Part of a small language model's weights.
Size: width 192, 2 heads of 96 (1 for keys and values), MLP 512 SwiGLU, vocabulary 1024, 6.08M parameters.
Architecture: rotary positions, no biases in attention or MLP, untied embeddings.
Training: a variant of Adam for these matrices, 14582 steps.
Each number is 128 + 32 x the weight over its row's rms, rounded and kept within 0 to 255. Layers, rows and columns count from 0. Numbers have three digits each. The size before them is the row's rms in percent of the matrix's.

# down: layer 6 MLP down (transposed), 512x192, rms 0.0933, rows 56-79, columns 0-191
# gate: layer 6 MLP gate, 512x192, rms 0.0983, rows 57-80, columns 0-191
# up: layer 6 MLP up, 512x192, rms 0.0944, rows 57-80, columns 0-191
down56 100:110082082158126178100074156117142116164132166153140114121109118084059175144142121124124166104104127125145082116189124085193065109147112111118082112145071156085153091133144062114139115147054162168143121163140103181101169137208114115145099179119129147181102158183148121155109045064107121128133157137200143140117167136179123147113127138115086113119100124103089104150122053134109090103140120119168126140127178134098144142182109128037116173143101121155072100202120107053168138091180153126145123153084107142130102100138102108136145123148094135119127138102129136106109164067151094161
gate57 100:187134149206120131067145108052168151140187127127096160169136108120182135125149151214133114108113140136165109156074127129106107131172108104087081160114123192148109119167069158107143133098157139142113088131091149138094103153159112111138122143097119169130149125140150129190143104066061129107127092123107095130138201143163082120124143133107171175067057128164151082129113136163119112123132113124096209043137135175106144129216193120136111164135134130111142149156151117171127106145117110139095182148076160067149160115146105110123149137166100110171122124091106097090170165102129165075
up57 101:082138089167142188109138178162089124076155143133200126159095089081105163117061167120051118162128100151136088126176051120137145137087082140203166127135125137160173150172140113139126134093065143195155141196133135139101065128112103041088175081171115150141128104088095141126129155167109115144113155115193130096118158107093158123157115110101109177147201137118120120120190125129057139139092151117153136141123136111129097099109117104135119109129151132135149148063124108110154183102090175125131144097147086112088103147111154173133104116107096144106148121181128183187157126094085090167
down57 102:147210154112099086168097163123121104105072099124212071132097135090116116128118104089106136153177148096172131090113123121126137113077056108171164136187171092099158128137141148141144128100147181150169162148163090134087132151203112103127122139097150157138145083088118115130142180182164083174153117142125182174085131118129159120148128155133066147115172132073073121121107132070152096195119109132158085180117137094121081118084120141104153087155173137198171078142155109104170103115100119145153155112117145122117097165062106159152065145084134129125135092087083107154143091165114074159
gate58 108:147163113140092124076125127197164134144104114153137111160119076130061096147163148104102163103082096133119184103126149122162129133121112200163106103127154118132097157068191090174131139134129152125094116154150079112139137204124154139116152138193129110120116144125100115108137129088152169146118150193076223155182116112146093068133134134128108181124145098124045057111185152162069105132183122094163127077099146075109074171091092153160112124102111092146093119082164165155135114117114128136166108109124140096110070123131170193132153170179101111130145115114104125080138076174175127156
up58 109:155107040106081082126131132155124112159092126149140132158164091162093125123100162083138098091121108094139255109170179136131144081097149114164117103146150204201059126120141083133065160085125154147136097186131077083152077154117192141131131111170132095124134185111140179149124159121134114129129139131125108111080101088118104119185100149099086174124159129134153080079142122102114122178140134143094135102125119058164164146103203149120135138076121110126151141094143120108138193130136137106133160133135182139164139132138096148122181168150128110180092157145114111121150029120135134158
down58 112:118067093165170194159089102055194075120143153100147119144166129178093166131149150110132094127096162087100110079133133130105139099087133108068155103193145109182125069157101107143129046112131114120117081161118128099136122096142176116099141142075096135081099100172130160121123056123196099126159151149115106135138091122146150089082068119074121154097121100164168123079107034142120113146124104130160097094192126142112168165112113170158107183099161138143128109115157137116094154146151120141130113165076115132168089063133102145102164142128167119158083172138169161172139093089177136135
gate59 092:119123121121137114080126120124109101154127133062063094162135122096152079152099102133158117134107095133115157116115201069151165119117123144153103186168112148121151080134130111157084155140104059098118116161135109112167130082109156111133127105155106108097102053142086148076143135138176125100055109184145102138126109133151148122145044103176127226117126151149127120104158187098129106094168136071089168117190179113169110150119121140140135159070111160096128154089123120102092147141161116097105098145157187064200104088102169087177140089146154147084175205085080139121134094119142114138
up59 098:155121163184115156113135160133107149115150129085099113156150091143182163128093080117174090176152133173132116044096098054119113039122153098141083168140147110170128122179131138178134121123118112150113087116097160115151102175123097132189150139108155096109090142156107169110112149181206082085093107211118133125090094191162158093154133160110135184143075151112162121200158094119163136111113113135180178186154120136120141145099121112119209056104081153107147162082169115095139130158113188141138114105148195103126152138137151096153125144128118145154145172157087174139131108130140141122
down59 094:127020126114131127144143122153152143085122102160145196129073170094115148035136069099105140124121103191126149128127123119118131154090169113113119112141087158148106082141145088206104117169138149163066144113071120142124153151124128158143142125112129134118163195157111086110108165161174112124161107205090154067131105107143084109107154172074109135081140079125145163153130138123089143132096122089148144146094093118164112149144214081146130103123134164083063148073131141155123132104131105091142118199107098112120138190137139072057106179107198116105086159127112155139099111126168158122
gate60 104:105094132153161103088160112092154127114177138122126050124110113134098130158093151063131114181111103155073126121195138178177122125148118141079186102139160125148122084188060186067087097106121116143158091116140039136137066132164134113085148098130133157106119129156110119067114103184121074152076101172164122134172055098077151127126118109096114142094152176147105168094145095141114143107112141182110078117124127116140167083095147198188125082153144121172087162133165035142140107127139136105137116129077132176178183148116138161103131126081132173107124130151142133136156145163146132119
up60 102:136158121145141113123132091168117117072105140075135173129142096137141101123167087123108139158156177126150089128137161111097098178112128141196139117108128117088136170079150171139158114133084141090122141139166130131117086146143080134169090075179150067122150174136176102138130083147140107117143140098115131143076168103087160134132098084136106108112135055187121107157047081194116206110185177055093130186114090178126159129117069130119156141129176113165116171152094151054143082156113096148161121121107135145120104108116183131147084150102117094114105147193126083142125186093136195183
down60 108:093190130086126084166152145163101106141107139120154128123201120100178154172136138103142144158165071128124127166119093096089172150098186139112196124119115116074120103097114138164090097103146126129173144167066140123135099129162111153165147106188065121125085171134095160142120083191163153180169113178119098122163173126080142180095120126148138143111180140158128150073094134159150163162132132103104122085114148093168088139123108150224116026102115092130131070164116109170113123132110078119126129189157093124092122120139118082059146159175156145154169132115100149054121158127128100130
gate61 101:134126143077115111140135179123102147062156104117085163171110146107096127128096135149146188097108118118139171117103116073058136168153132155092121170117162089203147108162129107154098134174070104170079080134115091079151123120102121138118145153087097122126052088122133078151140145134194195114150096118150159151159101130103129076158125119129155146089124146076116140132159165086142125096149116084102080149166121109151041176151067113165166131112157143054119137079162103121155155197170098153159045183118139122138152099109147161124120110096148153096154206138100140095122078087139144117
up61 107:131136092139166130091139122176123136135135107142186121085118105181135122150146163116129109119119170072140064078082123148111119071142149131098128162131150138133163114152163167062133084160094077118143149181152106154156121110075145065114164092101141089093140166142109133134118135115098110154118159092087139135079116086148234133161157082150093130100104124141148171120106182168078128123115192167167144133140142116134140130187098122125191148189183088130128151105108171085105116089113131132146151173085109075112096039189124117132105096136160189130124131224190119105186127101127144139
down61 107:122203143154178055128124152109112178108095173111120078129140123123165182129068112149079103093119103145135172169156180107140126143133135108160142076134103115124133146162084148093124140138135101076203154136118129146112118121147108133104188074108068110118169085141179107077133133086158116143071081199120100175124186200113087135174183107103129124171141089180181095068139149109136168121137122143104145128164073111129120119094167130140154147131086134143139131133048157094160087121176102137101119139121107127145097093144109096173131063082083145114110085107160106155161155195173169120
gate62 094:100133097097147121126176167088115174126114122176157126100105139166105107140079133129129129135154175092108188114124123174175160121093119158142080096106157205160098115095126133090111115160100147184145136119172098161156115094128144063138119170136156082096091105133103159173090107084141098112136168111114125120133064140113132195174070111120080150069100090191155120080132118188104074139126120128117109106101157154118189077137116115177061142154156121135115069088175104146182107140148139111153139197104112140189084116107136210153126136121085127090142070170068139118185113079150109145
up62 096:119136116113185060112159179090073132114128135170153125155145165116092147171079201147127105111120142113131166130151124132166050149115146129134120106104156147115085107127136174152131076117121142139123184118122120179147164141136181080152171162147123078104153113117094154177090148082161138071133082057132096066131140141103159166156081087095104150141093080138194157123116147183144143123167176083073119080105130169120121081123082160095143125091152154096136104102123159221201156112108120110121159154098140182138089086117134154094099142149127069120097149126123106121190165055095115113
down62 097:111068122137099081076103106130136081076183199153061111097085092159203161161110160100107125111164133128157110147109120096123109162155071090132130114093160127087155160130177135108170117096146188033111145122129142205156099126142099160153142079169076148101118086164135169118131066195150143145210131108135161168105160134120064062113144125126165161180119119084105164109100129121148187134133108125128163112079087155125121151112133108063161111135120125140148126122112128159156149139100087131159192108101146107101128161117083116111113140190149070138145106118154059138140123098103150138
gate63 100:077150109061133134101128128150099147107202089183119046125126089156192131114128115054152075100090101128133110116129069143086150149168120131104150142168074134109131091147086161178119124111156101134178072184158091221121125072135164107156130142068171104129110141091121114131158161116151143095112112101111167134132114159122097160138112053104063112107078104110147146117123083129162139137097171172103130084093134080153139124145108131096050159131100143156156114141121095146090112131161129044135128182140162158134202126124174166135087116153134072126110112148178166126116139137149113071
up63 104:185140109113124109150123119159093143095125167082188125092159113134169124147108161117116155107163117105149098110147101125137119134147159127133080099086127122107132112141122163149075125181096111175147121121131145144134136124128171222064164085047181070180181132097082099150149134090151166140145110180184121147087053109133118140204170152148131130152132145118136104178095087139170076160129077106175090120168099136111208129149141058113121082093157157172177126171111176142151122089104167151148118167078126121079124127134033151141065108122178114131108144143124151158151110138151103118
down63 106:146130141117126214115122214162110175098123135141080143080174127108127099068142144106122127075102122168111143148149115100151088077148109138107145205205115139120105117089113086142141083112125136124161169139149090209129089089187123087123112121115171142125112104079158075094110104130124195074128095111069173077148168089125094088131112120099156186142134116079096153103128121137093148157098094168111172118093165113062076157117143158147086155173111096065122130129139094077133150136162091139142152122121120152140208116072123166174121141104151156142082097179094134186128117111116131150
gate64 097:144139189080110108106146112136159177149141152170162130194096175107159164078120117102101132079140117205137093118117170123104138107114056161122111117113143089133145137137147077224130103150182152114150162095172124118158073101079129129130187131118121152093184094108100146151117142119124141105134117125059159150153138115114115133221117173100090122105164124137122087161117203185074093112106099155138125087098099171136121077213127136083075185137119162092086116125121153140131138137158151059167109179102184105117119124154124111098116127131083178157079125127145107096113138117126145055
up64 100:104142126104114106137150090166090084095097194121116103147163107135165069173102147151168162147087076104139158126131125107178123138187088083126124086099122163146140106165173117089131136139143105125113105097091123109091090159146107141137094092068207102118068099109164085147155151151110150127104126081185129130110182168174095091095175077200121101128110139095160146089126119133179148144130134177107100062096107081132154170107135100129167069136110120154102138139151112127182096117093127117117106125138123143135093128116150097125032080119149119093130084061114105176037117149148052171
down64 092:149164163194098136174092097134135131105149121115156137161131129106143195132122135080157140146156143146185143084105128148128096141146123061179179144125140094117070088128062143087111105189140027151184133144114150111099134128169143150184081095137153111134120165062136113117164042166148091181135167209142101168067119138057120072138114117153087142146139085176122164105092091139123113086140109111172072126140129150183143090085136138137119092147120093103126083107106116117176151130157080138167070163091093107152108102134167107153119086137116132158094117100135131082100109152142080106
gate65 099:123137126115142094143116103199136160094142105091060155083099109126079124178091126112163108125088146152180107154163142123135068117190113159062125112183101182179106131136105137109099117071080116105175076116172148062157132150114093094115180137110136046097113139169106179129123104136158093116086161115145116141171088125123145109121134057094127087156087045087129149139121102120141129143168178184124203138139129095134124138070101115163118141147135105116131123138097150120112146151206121125213128095151114168162140117146158120128099114129098129094132141119098086164025175133143141159
up65 101:115108167127140121140094122167103086067126085181131132084162216139104145115145084116124162126137157154160138121088131059162140112110172120128141104161157079125121130053174189103124136144147185147114099157122108087135116099148108177127088117148129127113102196120134151151140150068118157133151129101078170119101145094162085175171112157185182179166140098146197118093044136149143160114107166091103209095126160079134132126103134121110073114153137141087149153086089148179175146161069179164106142136157058117106115096076151118101120140182149096077103175115151111099145106128154138133
down65 101:106084114179154113186099105157135097091136128123136130148169181115119103120106057132141137084153149122177075134118145098175159153153112086101075083138106099143122091138093115072150135189143183109110086065100139208125115108124129145180094131144179145135091172161150094149093162086107063073096078145108143154170138153131082153206149120144099115208127156086074062108118098098097086148105139078127144102184141132128129152152174111080109113165135108168123073148103154111176122153172125144151118114132180046145078138094126141099134121164101164118116145074146120099104136096131114096
gate66 103:185120096144126135115107161110133107145087084165129141154152166149139127137155160080143121082070196044116139096101080141116102147134124089088079092090067190106127158143141165134096140151157102118108093068129181119132101089093160130137137157160117133148160104121164154098205087173153116117150088124096077179096120101150123117139164135122147186168192111097119135120086156126150116099176047080132179140141130075146163089147149167130144136099123172103152142090098146119124109146160140134043079165141170106131069110138119103099091115157168092188124128123085126199124104163205125142
up66 105:094138125157099112110100107117150153189077126195134159092093174095094207131155132133161155121149113112086140161080149129181073104162107140158093129121126119143163125125136137171129102128149123127125135093117112109120145144112089103147118119100062122096077113128160068124095161113206156061151169125101118114154152144110153115126135095122176065133116062196087148119134156105098155128177156105130146119133189106185123156225028103101068109129096095129103085127109129115140128120184173108180156135173121149129089144126116136173120135156079161090135105132152077135029152111118167155
down66 106:122198135100217199095109170125129174103174113110140117066120116154074156115162088131187091100136105091100126128104110143080125141135119204156116091125099103120171135126135126134141102131160085132140116201109122122099116151079111093126127107161115155096117099122151119065149187080130110107156168103153171114120140121189143119107042188140124157060121134154132076093092083156167078163137167136175189124091116120123143139085113111076189094116137132139072134063112143069154165148124181142114151116167131145150152151120110121174141095131117120101110089122120030182123130129138115095
gate67 102:115144151083112182057194192115144099133143106123120080166140139160177137146164117092174142086135093095149098070115143164083114142124161109137126145136132155198137149115077130172092131136119132148134114134134128195147152091135081173127104137068134123159131123159160135110073158095093148115150184140156129205152165133134087158151110224117119157100115116129145130116142041055126103132168165196120172140116149110106144101139081187136080169151099158164130113125106143155118100133213154093144074082125165139175122059129149093132139134084154147158124160112180157092103170135108097114
up67 104:128113215115111101192179122176167103109125119145211143093131149157131160084141175163111166155103097105147106222107144146141145145106118135172107150159140113120118124161110104119141108137131032159147107120111056107118145167148165161138087073066179071082141155112140110104128147129123135141147127104098135098113109091107072128099157089170137104134164182106122127141109104125154165124128076068134125138135075180108156137088107090101137113109083141167144134141163145114086130192129141195112105191119080094112126153111103200058114086142171130153115128143102168109108158097198179122
down67 101:132134146074096150163145152117113085124104168137112106098160149171096154072113138099228173150180134128130118157170114131048124144158102135134133132199141109124207168074104177095143097175125075083153148125124102133128139110111140138090110144117141162110135134102129091121100049145159199099192182113150096145162123151076119092101093085162101104109177140104203140078113123154117118152095115138094107119105176147132120171105132111100149126113110113085063096121114137108160112058082135161167170095158146138157136097102103181181152167141120112119145084211148138150102108180133127079
gate68 100:124154101118129091114123195058083092106109069179139130235156143085150107102072150087115111162060085153116153112105135119129110126072143156122084139123164103150149103119127111139100119119163120084179147157132167124087145155119141097061088121153127092131124088099110090115148130114151153170086123198075086113091090180182157102099133069078111184134163079145177155116134134068090098108140174108154120072131158169138109136121159158143154171114123198170177106163114142132078120109143134120153120137151139080136141071135125135178103126072101154163124133108151066134140153130108080182
up68 104:185136123078139160065182104073113161091145181124196094180137077085125048056127092100123159137115125147106163146050131131150109146134125123164133108143123152125138154135130098067101134131109117121164141128119104114147099082156118164147118091162095133118140065111170107116124141132155100097090135182150124122122141110174068142148153145111130016117105118140101165168088119117139107085122090104158141107081154111150149195078140076099093116118125082092146136070135115095082157138160139152166124069151153135157108110106090162114111163126055145165169125151125134108063049088100115177
down68 103:155115125102151114101116140145140132115149111097126136151157105136077194119096127139153134108136164065154188175155088150067138164077183183194127156077131135117111122142096081094122138101169173136151116116146211109105089116164144116072079158147072042135157129114133108086160099103091145109158162149151128177108142145106099109135191119097187116170152180032140164149150186177112137091110120138122147209115113154172163126072136084094111092129169179136136072133133116150144094123140132125112130138097116068117132150150131061093167112096139116154131180085153107137136089111166130166
gate69 088:168149110121132160123164184106127142087135130145153132170147118072081103062099139126069138096104088078122095068108100163090138178108103171078189175167106118157081106150084070140165209105109135160091065158166197112140115186100138106143111136104155111129132185152126092204121131062180134133078151156146182144117078137071133083084142128128125122124118111114160141137147103080125160150143219127115135124128137126131136163088106120128105155132136185108144078153094152126135154131096120088144157130128112209134109135079145149107069110063097117119171143122139134160115083188103125115
up69 090:103123119085132156135109111141104156119044107063089119141143140148175098187150145129198111149159161126094164081129155140131150128205162141158077065154197154114139120165105146076135101123110108126137135113123133088124073060163108127111134114132078137092153151113115171102124113168153169152209132126090090110157163120093154106129099163100148151168146069068060144083145176120153098115125108168091117152169129072123114119159119133123054127171120058091101168097150106138086124142106112144129161157144130111089069124092143163173179136162118161098107145171067165098190099104114088145
down69 089:101136157153051150198087084157108096153101146160129099145155068170134102176167122114181122147179157126171152072171151102114105154098100164161066081122189190157119118131111159115173110122143117115153098108148143131125121134118166114117143088077073171124154133126103146188136095127156105102113185177164088152111126150120184126171135140092120164199098132114130150110124121119136097079159142184125127106219117118105138150113095106177103096096126084148105187074176130179110056125122096084113147077158096109090150083108104162144137097179121165136153167118087194129111157146133131160
gate70 091:123134128147117136090124162155131138192098130140156103167133054147116151177097121136137127127115139129124159122135136146192209055173130124152131140116191154165076160094155103194130117101109120125168154156148113132132144178131180158048137120157206104064171142166120160129122146144155140120173113103129078114083103091125069161139180105104075168105144105154159154114148145094113071169115125134129157090156158130164199134123061171100173056047096100118147066155126187201155144107124124144149127124126107146153137098150140114094133099169127098123100052114118111086125119136148161106
up70 092:176133133109102114116152141145141156166175133133163131152114096149167159161139143120084096126116138153152105128046177155162164074120133124129134158145180094172121154117098086181164136063112080128156146145129111150131121146132140128077171175150177092080170108137129136148171143174181116098169096148154086103099145147095093124131121084054099128109146079118130135107140131168124114129114158148097184150182146110125164093089024166134177107110117124174096120117072172134148097097157147181168095173102033123140148139120141131130119057104115159131149021107106127069103150152156151084
down70 087:128093082109096170129168152106087129204141157153093090113095111176143117212103147116154112106096110127152142074127119114190101129126119134090153128118120067160191177101078092169082136106167160135089048128156155128143187150120161147144146140126167098174134097077148110155164168112120133154134097107145123069125143079098153117172126098173157133147135131175126069097060120137159106073158128051188151042106082130107150069141113164097170102127096147117158156098096116158137173111084110146147131130133126121079150095131104084122152119082145138119138082095113089109115175073100109080
gate71 084:157170149116139075107140170123097134180155118152146094120121087156124185122146122126097121104168162142149061079179149170112133184129108104119159152131097099131079115214159118157110115104136151144119101131116130093195157176172097157107182119092125132145164108112108155123139198142150159058173136109136114086206054085137095160053140079160059114085161182125160120096084084084104113186149149103129124040152121138136162137158199093136110109140092150165138103105160151116131143098160150143115107149117183161134141072099141183157087100157077120138104099139117128131117119139091150131
up71 084:158206150089134101112146207153123133132148104177125157091162081127100147094116144112125136083185195140169073107132141185082111174130086114166149162138113125152102079150151128149097161137152164168143084092141147062145138137169110166190177156076119141138164114119120139112111177071127186079141139115152129118159120116125126192063120117145085098090192157122140099048131133156117109201131183098169120057151127114110173111176175135162107142109147133174123143106126112126092107094184126142133134171136152123111099089108134193174091145168073134158129099108085177126131099153150113109
down71 080:106037099092193129130127075164150122085116140139096077112138128136160101104146120152115150105075129100100098146151136136154160141126141146106119129116129127089147129146179112124125184128141082140148152084154115159065137114125113146164076154062118101112119084091135137182161212101139093055098103070136124043140168136118158182176114104162124186163110180118072186111130072068149182148109103123112128126099149135116151103126138156077169127100113100126105111156144146124130198056139150159122130081161149114119165133088054071111101156076157129161085155130143090163103159088136095136
gate72 102:107109110117124123107120091168131162088099082165121151146146145124149130196110152099109140086061133104113097112153142131101151042144133144166112113178124185109106063131096083148117133161135067162163095165136137151139136168158173173127106105159135114113110109159111074106134118125131140097150157146176124109139098129167120140120051123127117195134068122199136101160140163124109158149159189125144071097156166102104129093053169140189153112128144179121140174099108197123149132194083124129099126164148078131111106121095070110095157055130094169059138214087136122124151110167098097150
up72 096:145155132143137124141095184066127151119164126120122119132070208086121052170077106155122134124147170083089089100144125171098112141174143096170118070118224091138103128122149158114127136195128180108124196129107154120099143099106110090114130094186142119097152090176196095121102092161098193107149111150147116101159129136139108132104156178180105158187124107102141111115088136187175160107117032169108078159100118187149056140166148088102154096107129116134133143130139155171121111136154110137163069173111144104171108128117138090107143145093131155106164081116096161138099134120101139172
down72 099:103077173113096149098138119131088189099103111157135129116144150138147141214173105120189118127163052105098150120105166086196097159046123085101129154082145100074146134221137179089103154162140107116137110117114166086107121137118114192134161129143138154143116132113042106108092088142130127150149118097091116122116179152196092095118158168112170130226122101109100121133114131163165130156066105176121153116155161139100120130120136147175121095101121113163129070162124136143136113113078112100065119202130161160143120135155147182155090131106126136157162161130086137162147137117123170060
gate73 101:149156132118146115101137166069144219205204101082092069109068099101148104142109180123144154110166129138128122128114129150111071155156122113175115103134142157164126130146115053161149162088140128171118131158122152152079125072123133077071169146120131161119124071124110097136051116081119128088111164084073136105173154151130131121113092112193075082162105111091125153110137178124098097116104147136173079073145129164146132087198113111091121055105152107111077080182102076174127138129136101104161142126137104115164150114124129149087083122111097180148142134136141189121080151108170124127
up73 104:150126120109085114185116113176148071079105114170109170112158186189165106115144127142134169126090133132133135070154165083148155157142136175072101136157135084112143139118098155184184106141095089088182176132107135128156131176159130145177117115135081088165173123088169142127194154076142110139123069162094158132139143117150159136115175081080179137089116111151084129128108095130172092106146078117077116209135204108081089152087123159124145174136101195174177163118146109117108104150106126178116118170092102092071085143119143113140162097119105130146147093121161156086169117119157158067
down73 096:106197089094141081179116125083070172161146101117188049120134107123121186118104150097142089129131073104168182144131103098104145137111158160125111106127156151158142114138166126134125154172109191137091147096061114145105149096128095127096127135135125108119163115152152138166111103153125136131110168128065107163152196136088172099071135111145109132130177145131138130140142213055096205105078160166110139102154166155155146125178134091196098094091132085088066166128151115131115139043174114088173108067112150152146113079121122126097113130205125099097137130166097129121109131097165097144
gate74 102:152121088111141165112133044134162115131134106133052106086113132153095057144147100139134123066117123137161073162164104149146129126156092151090112183074162133111110147128118128090137163174129064165150046140123075134145167170120071042150105144161118091102118115155080137089157147106155155141039114177139163160181141106140112139156146112121159096162118118152134117164193139178129184126192123146106134198135169139143177150099122123149140110082109135148090159123159140146129115122121131117085195128135063159132156154131125132155126092094113171122151078159144131190092177112063087162
up74 101:169168139131128151077132108114115098149132157110114114152107151104173133051147138154214173130128089206071170154106146114114111140140123104125099115113173140147080173105136105164155134098160123070103172078134088145127164189117140159138119110101122072160147039064153153112125180096125136131184132155112111124132131162107127057104057190114110112188153114139098069077112113058110107118164122137169173103095128132106123092126100185114130149111113093178116133110163092139171096152126098118141178129149136156121141061174178131085148100106078079164143106138118075189137159108104140109
down74 101:123070104122084168127093162078098120136127137104173123089086104156185095137166102112078140125063142123164116131110156134204112191108136142177127135164155072117151105142107130151133087189172152119132123096140060171119111117131147124103169144123164175133166143098130074122132181084133060161076170146111095141161129141085112157102145124104139119159113107236082132098155135119153141069144119098164137155119169125136116125095107098129148138088185079093181074164150144154086139131089133082175157147181076157136140173110095122130120134132126159107210101152092182103147118207136102123
gate75 095:134132109166106175125115161127070109157119141186102096144142141162101153130141203143125118138124102170087065111175127171090114102116124141056114152112159102122086148112129087126136112108134095104131131145132158157116143140166097098099158119095132109125157114075072153131144141102114053108115180135093152102091128123177183112126069122112085146120141120092101150108128127184054103114122107145154132108122141090166156145150182161145087220082082136145096103201128125062127129114113181138064185125074081121193083064102105174187163120157097138121086179121110161124187156123173089131
up75 096:168137106080101150176123144138063141074092130159095159141137137143168080145139092141125137136107073123090159106120138084139168140084165155121106110166134136032112109124192095111157108135117080059147130147145143108144137057174117101125130152181093187157094136128119115145177117124064127088132132147111144100073201101144159098096082153134099160107124129107129089185143155190124085112169087169097161164189110105170176133093152128193169189140122133133113117069150147159143160166093126132096158128125164160152156131128158144128189148166059180138124145136119147154140147062113099066
down75 097:080127132142178077110148124116115095145152116107137120147126131144140082077097093112107153144148104154127189130097139143072099118142125129129169153181116157145112153105159163100138090153091178139120151150143135112101123111122117134147168059117032147053146099177162076101144057129139211139167109141188109156142110143111070167129165078077097141137145108190142103151128094140130150116206194073125064154070105132133098150099170165091132161086187107125120090140106092157118122137096092160171143125182101150118086133172102160100116205128126096189166150091121120122101136174142160146
gate76 113:129139167126107124139110138152200108087172183086098070112110103073134092099137118136088138123114090059127123094147120175113142083151128137108131202085178150137126156196115113107142124126198152099072133110148158142051090128111170157154163069152173109110095148164104157108127164150109145143138141176126158160113095062119104137126164142200102131141183131095073120098138101159144146161140160075113154180116116090127109110136158123111183133109167124139106119151207115074093109103190141134136114127124084049059151121124165055102128067170134067157152151105125150141151112149150146130
up76 102:148109072124166138147142092176100116130111198138131121106196092164137124164165074147111122101131074113122119118101156165122138119143097124132152116137110145168111149150119106117136136088195097174151170226138113188159152089085162156124159108094125115140125096100152158119103134139117155166124176075118200136065147076146173136140142163099171100054126089143128127132152183083188133135179169143129174129125106093112116130150077117094126228098121122083132130175156161141130136099147074127141115123098143121107159125139084123047100158166147114079099116120102220117126124144210115159
down76 107:101121127103154196152142137178073173125149108115159142117138169114104088127130067116168143081136134136087152124086126092103119051147189158148072140125086155174108087112132140131148127137091135126135065189150127071123104110140140109126108128088084186086079083080111131197137091080108134085171146104089132130153189145135057077123123066102098097177109110122173170100140171106182180153076133168133096158164147125147111169126138175129065109123118153099092166069098118143151185130128158101110147136126129172183105170125147119141103113176126153146163109173161123132154092056104163135
gate77 095:120140118101128175071122170108087106131141103127130056114093143103113084126115042094173158114131089140147090106120061111147133155124115168140115095140177182104096116179099140187092168101156124077130131149115150117121142129144122113086152104112154144123112138126119135032104143149117124166136203184082091113162168192101121144197146138166049101136168063122169160153159134064117042102149139162111150095117124106088110094161084155117104143137110126144145157055125095121091114097088094157154139145114122124173127218110123178188125098155157112116130120121091130093141090139173124146
up77 086:175111132146148110217063063163180109120137134075113168164173114124147102095182159144117177142101155092131143144090176158099127131131155111103151143130143124168110092102087153130133095134128163100114109152101153129126121158115137209139122175135151154146119143124051149142147111075134140113140076143158159177138099100099093132133126079117183171130101132116051120156074138201148148100150110121145133141094127150165078112142139112149031125131151150115135119188130049151139115151120097083124129111185167097108144100077126169108140135146043179129167122137117092164188173209095132119
down77 088:153240117103160175095097127101103092124110089149107067072070152126155110108156101122126128106140138154091111097114075196085168120137128191172126169160167170103161134153115179162088170093092183135100135164179124144141140149122107166087113091104083130115088163176107175113148153179124142156128181109118093164200121181114161141175128139156095117102144109094145153122137102183137062117159127150084101127138109152121066147158138105172119102074181059138090136151142150127092121093135132139154140127181147110185080114145097161119121148124101127147101095133107108129164098079144101205
gate78 102:098155140163130084110117147086081154176113086209172102210082147136120111095132132121088139159111132127116181130123135133108156111136109145134118086090140150073155148182137077135189155076059117123213144104143095132130143157137017133081111130085125135084172143114133127078055146138164144141103164132129132204120160095114158165147113203128120172153129128094106122151167110016149097163123099110151123134112105174082105117154125148120101171170106121105160143155142159149129112164114099121158159138151153134166164157124134172131165087160075091163134104162139153118165140114075129141
up78 103:156118087180050121119113118097113155153119124121128132110121196160084157080129079060091146079187148196116150106083163115099133150163139156124132119103065159128190147173090101094187144161156146128102137090123216165100156123176119103093142143137113203146157100153136098127069112166146111113121100078136105138128073172133132152129138163114122137145084145123184138158096130150162159117078153176129120102120099120142121167101093145089144158119113138063073152132142131138141145115051125146104109158101189104128153177135168125050139074120139152142156119210147122112147097158137067085
down78 103:139173119143119048093126075113126175146170175157117137138165197143121114119092187114141143098136137110118113148171098109083126209152190206171131080099091152166098166104152093177163163102077112150138122121098183122236181100131151153148153160168106157202137151132139167123076157130125140134101121118194144088127091116142175169146136121106101109165098099135112114127081223110069154112123142120093098128137120094172149094120135145142138135194100150144150102178091102170130113095167087074127118162137111052119155115157150098087153097110126108145137135115106127128120117102099112124
gate79 102:140084198126122210076106127158152108075207136099050076099086102126113142167150128132108146106132119136138116125132100155094156110117150093097157133153098158183121157145068091090136116153063167135211095111125147148112141161098104107125109137112150132152102092157104197125159128116166137124123153130129143141155178136184069136111165103139144132134130106157152104160143180106159099095061111118199113123143090116100175135192109090163096164124144108112186075168156131154098094149165180160143057151111104151209113094170102162110148096147123196154146169154155133101167142144117107097
up79 105:137110087114150129181138169134099129107144081095136137131139162125102185195115135140121173083080140121095109158170159101052095155177131125107188142047095085193105106158163125116185092094070171121075137102090100127108171154042106140152124149113163090123173118074130148104113166166117128125111136112127156188146069120137155117095144083113094094133123151163179151159127119154140128106137108111115083138138116120153131135147101193143114157092143136148170124123130108193066099132077133135162102159067067081159113100166069134115150161172191134162135109147171092102095124133125204140
down79 100:104078115155142071169059104086096125120167130149074115136153110131131117117079111170176140070088092197125135147153124123109129096092134144163099099128122147169108058166122137137076088155088157094137138131153127160175133109066121133106125098097175126121206148142153104119093176084123129078107184131106151156088145040085155132143082090158128095124118167104136138113147146135124093176169179153093135149153129101148149083142174172106075182123100126166163156093065110155096141110171162096159126115124152091115185123086125066111176151168120101119128109201153125102156095076129131198
gate80 094:127131110147086099128116126134115101180197126173137109124123138139110092138084143202174095119144135143155096104072117117103141137181120129122157125092124076088102086146138078141137126099129115081143123121116153131125120218145118133111141168181163125163168102107132184143087126156071136050155144169158029153100147184127096095153076109138119089141108079136151094176149109217178115127152146133133125103123090126107129100104211137158211205103098099101118139148187094135141103060095177102155134128066133147143132122155145126134127118114141144155163132112112119141093068158074114078
up80 096:145124153148138181128169119140162155184097140107186100141163131071138103177086090110125157034101145121145195144110139143210130132148133149161145131090114090188101121118177134088141126156115133154136069148101132135126146092104163094132129082174159106144144114131094147099128126143142187116104138123161232092104061158108089116086122072153178154076171102143154144092138148134108158109086189099131123121202124083117146130062117123087143125143108056098136148151163169114121185141125188131176075141119096133118122137149120132095104103139170105162110111091083122130075110057167106162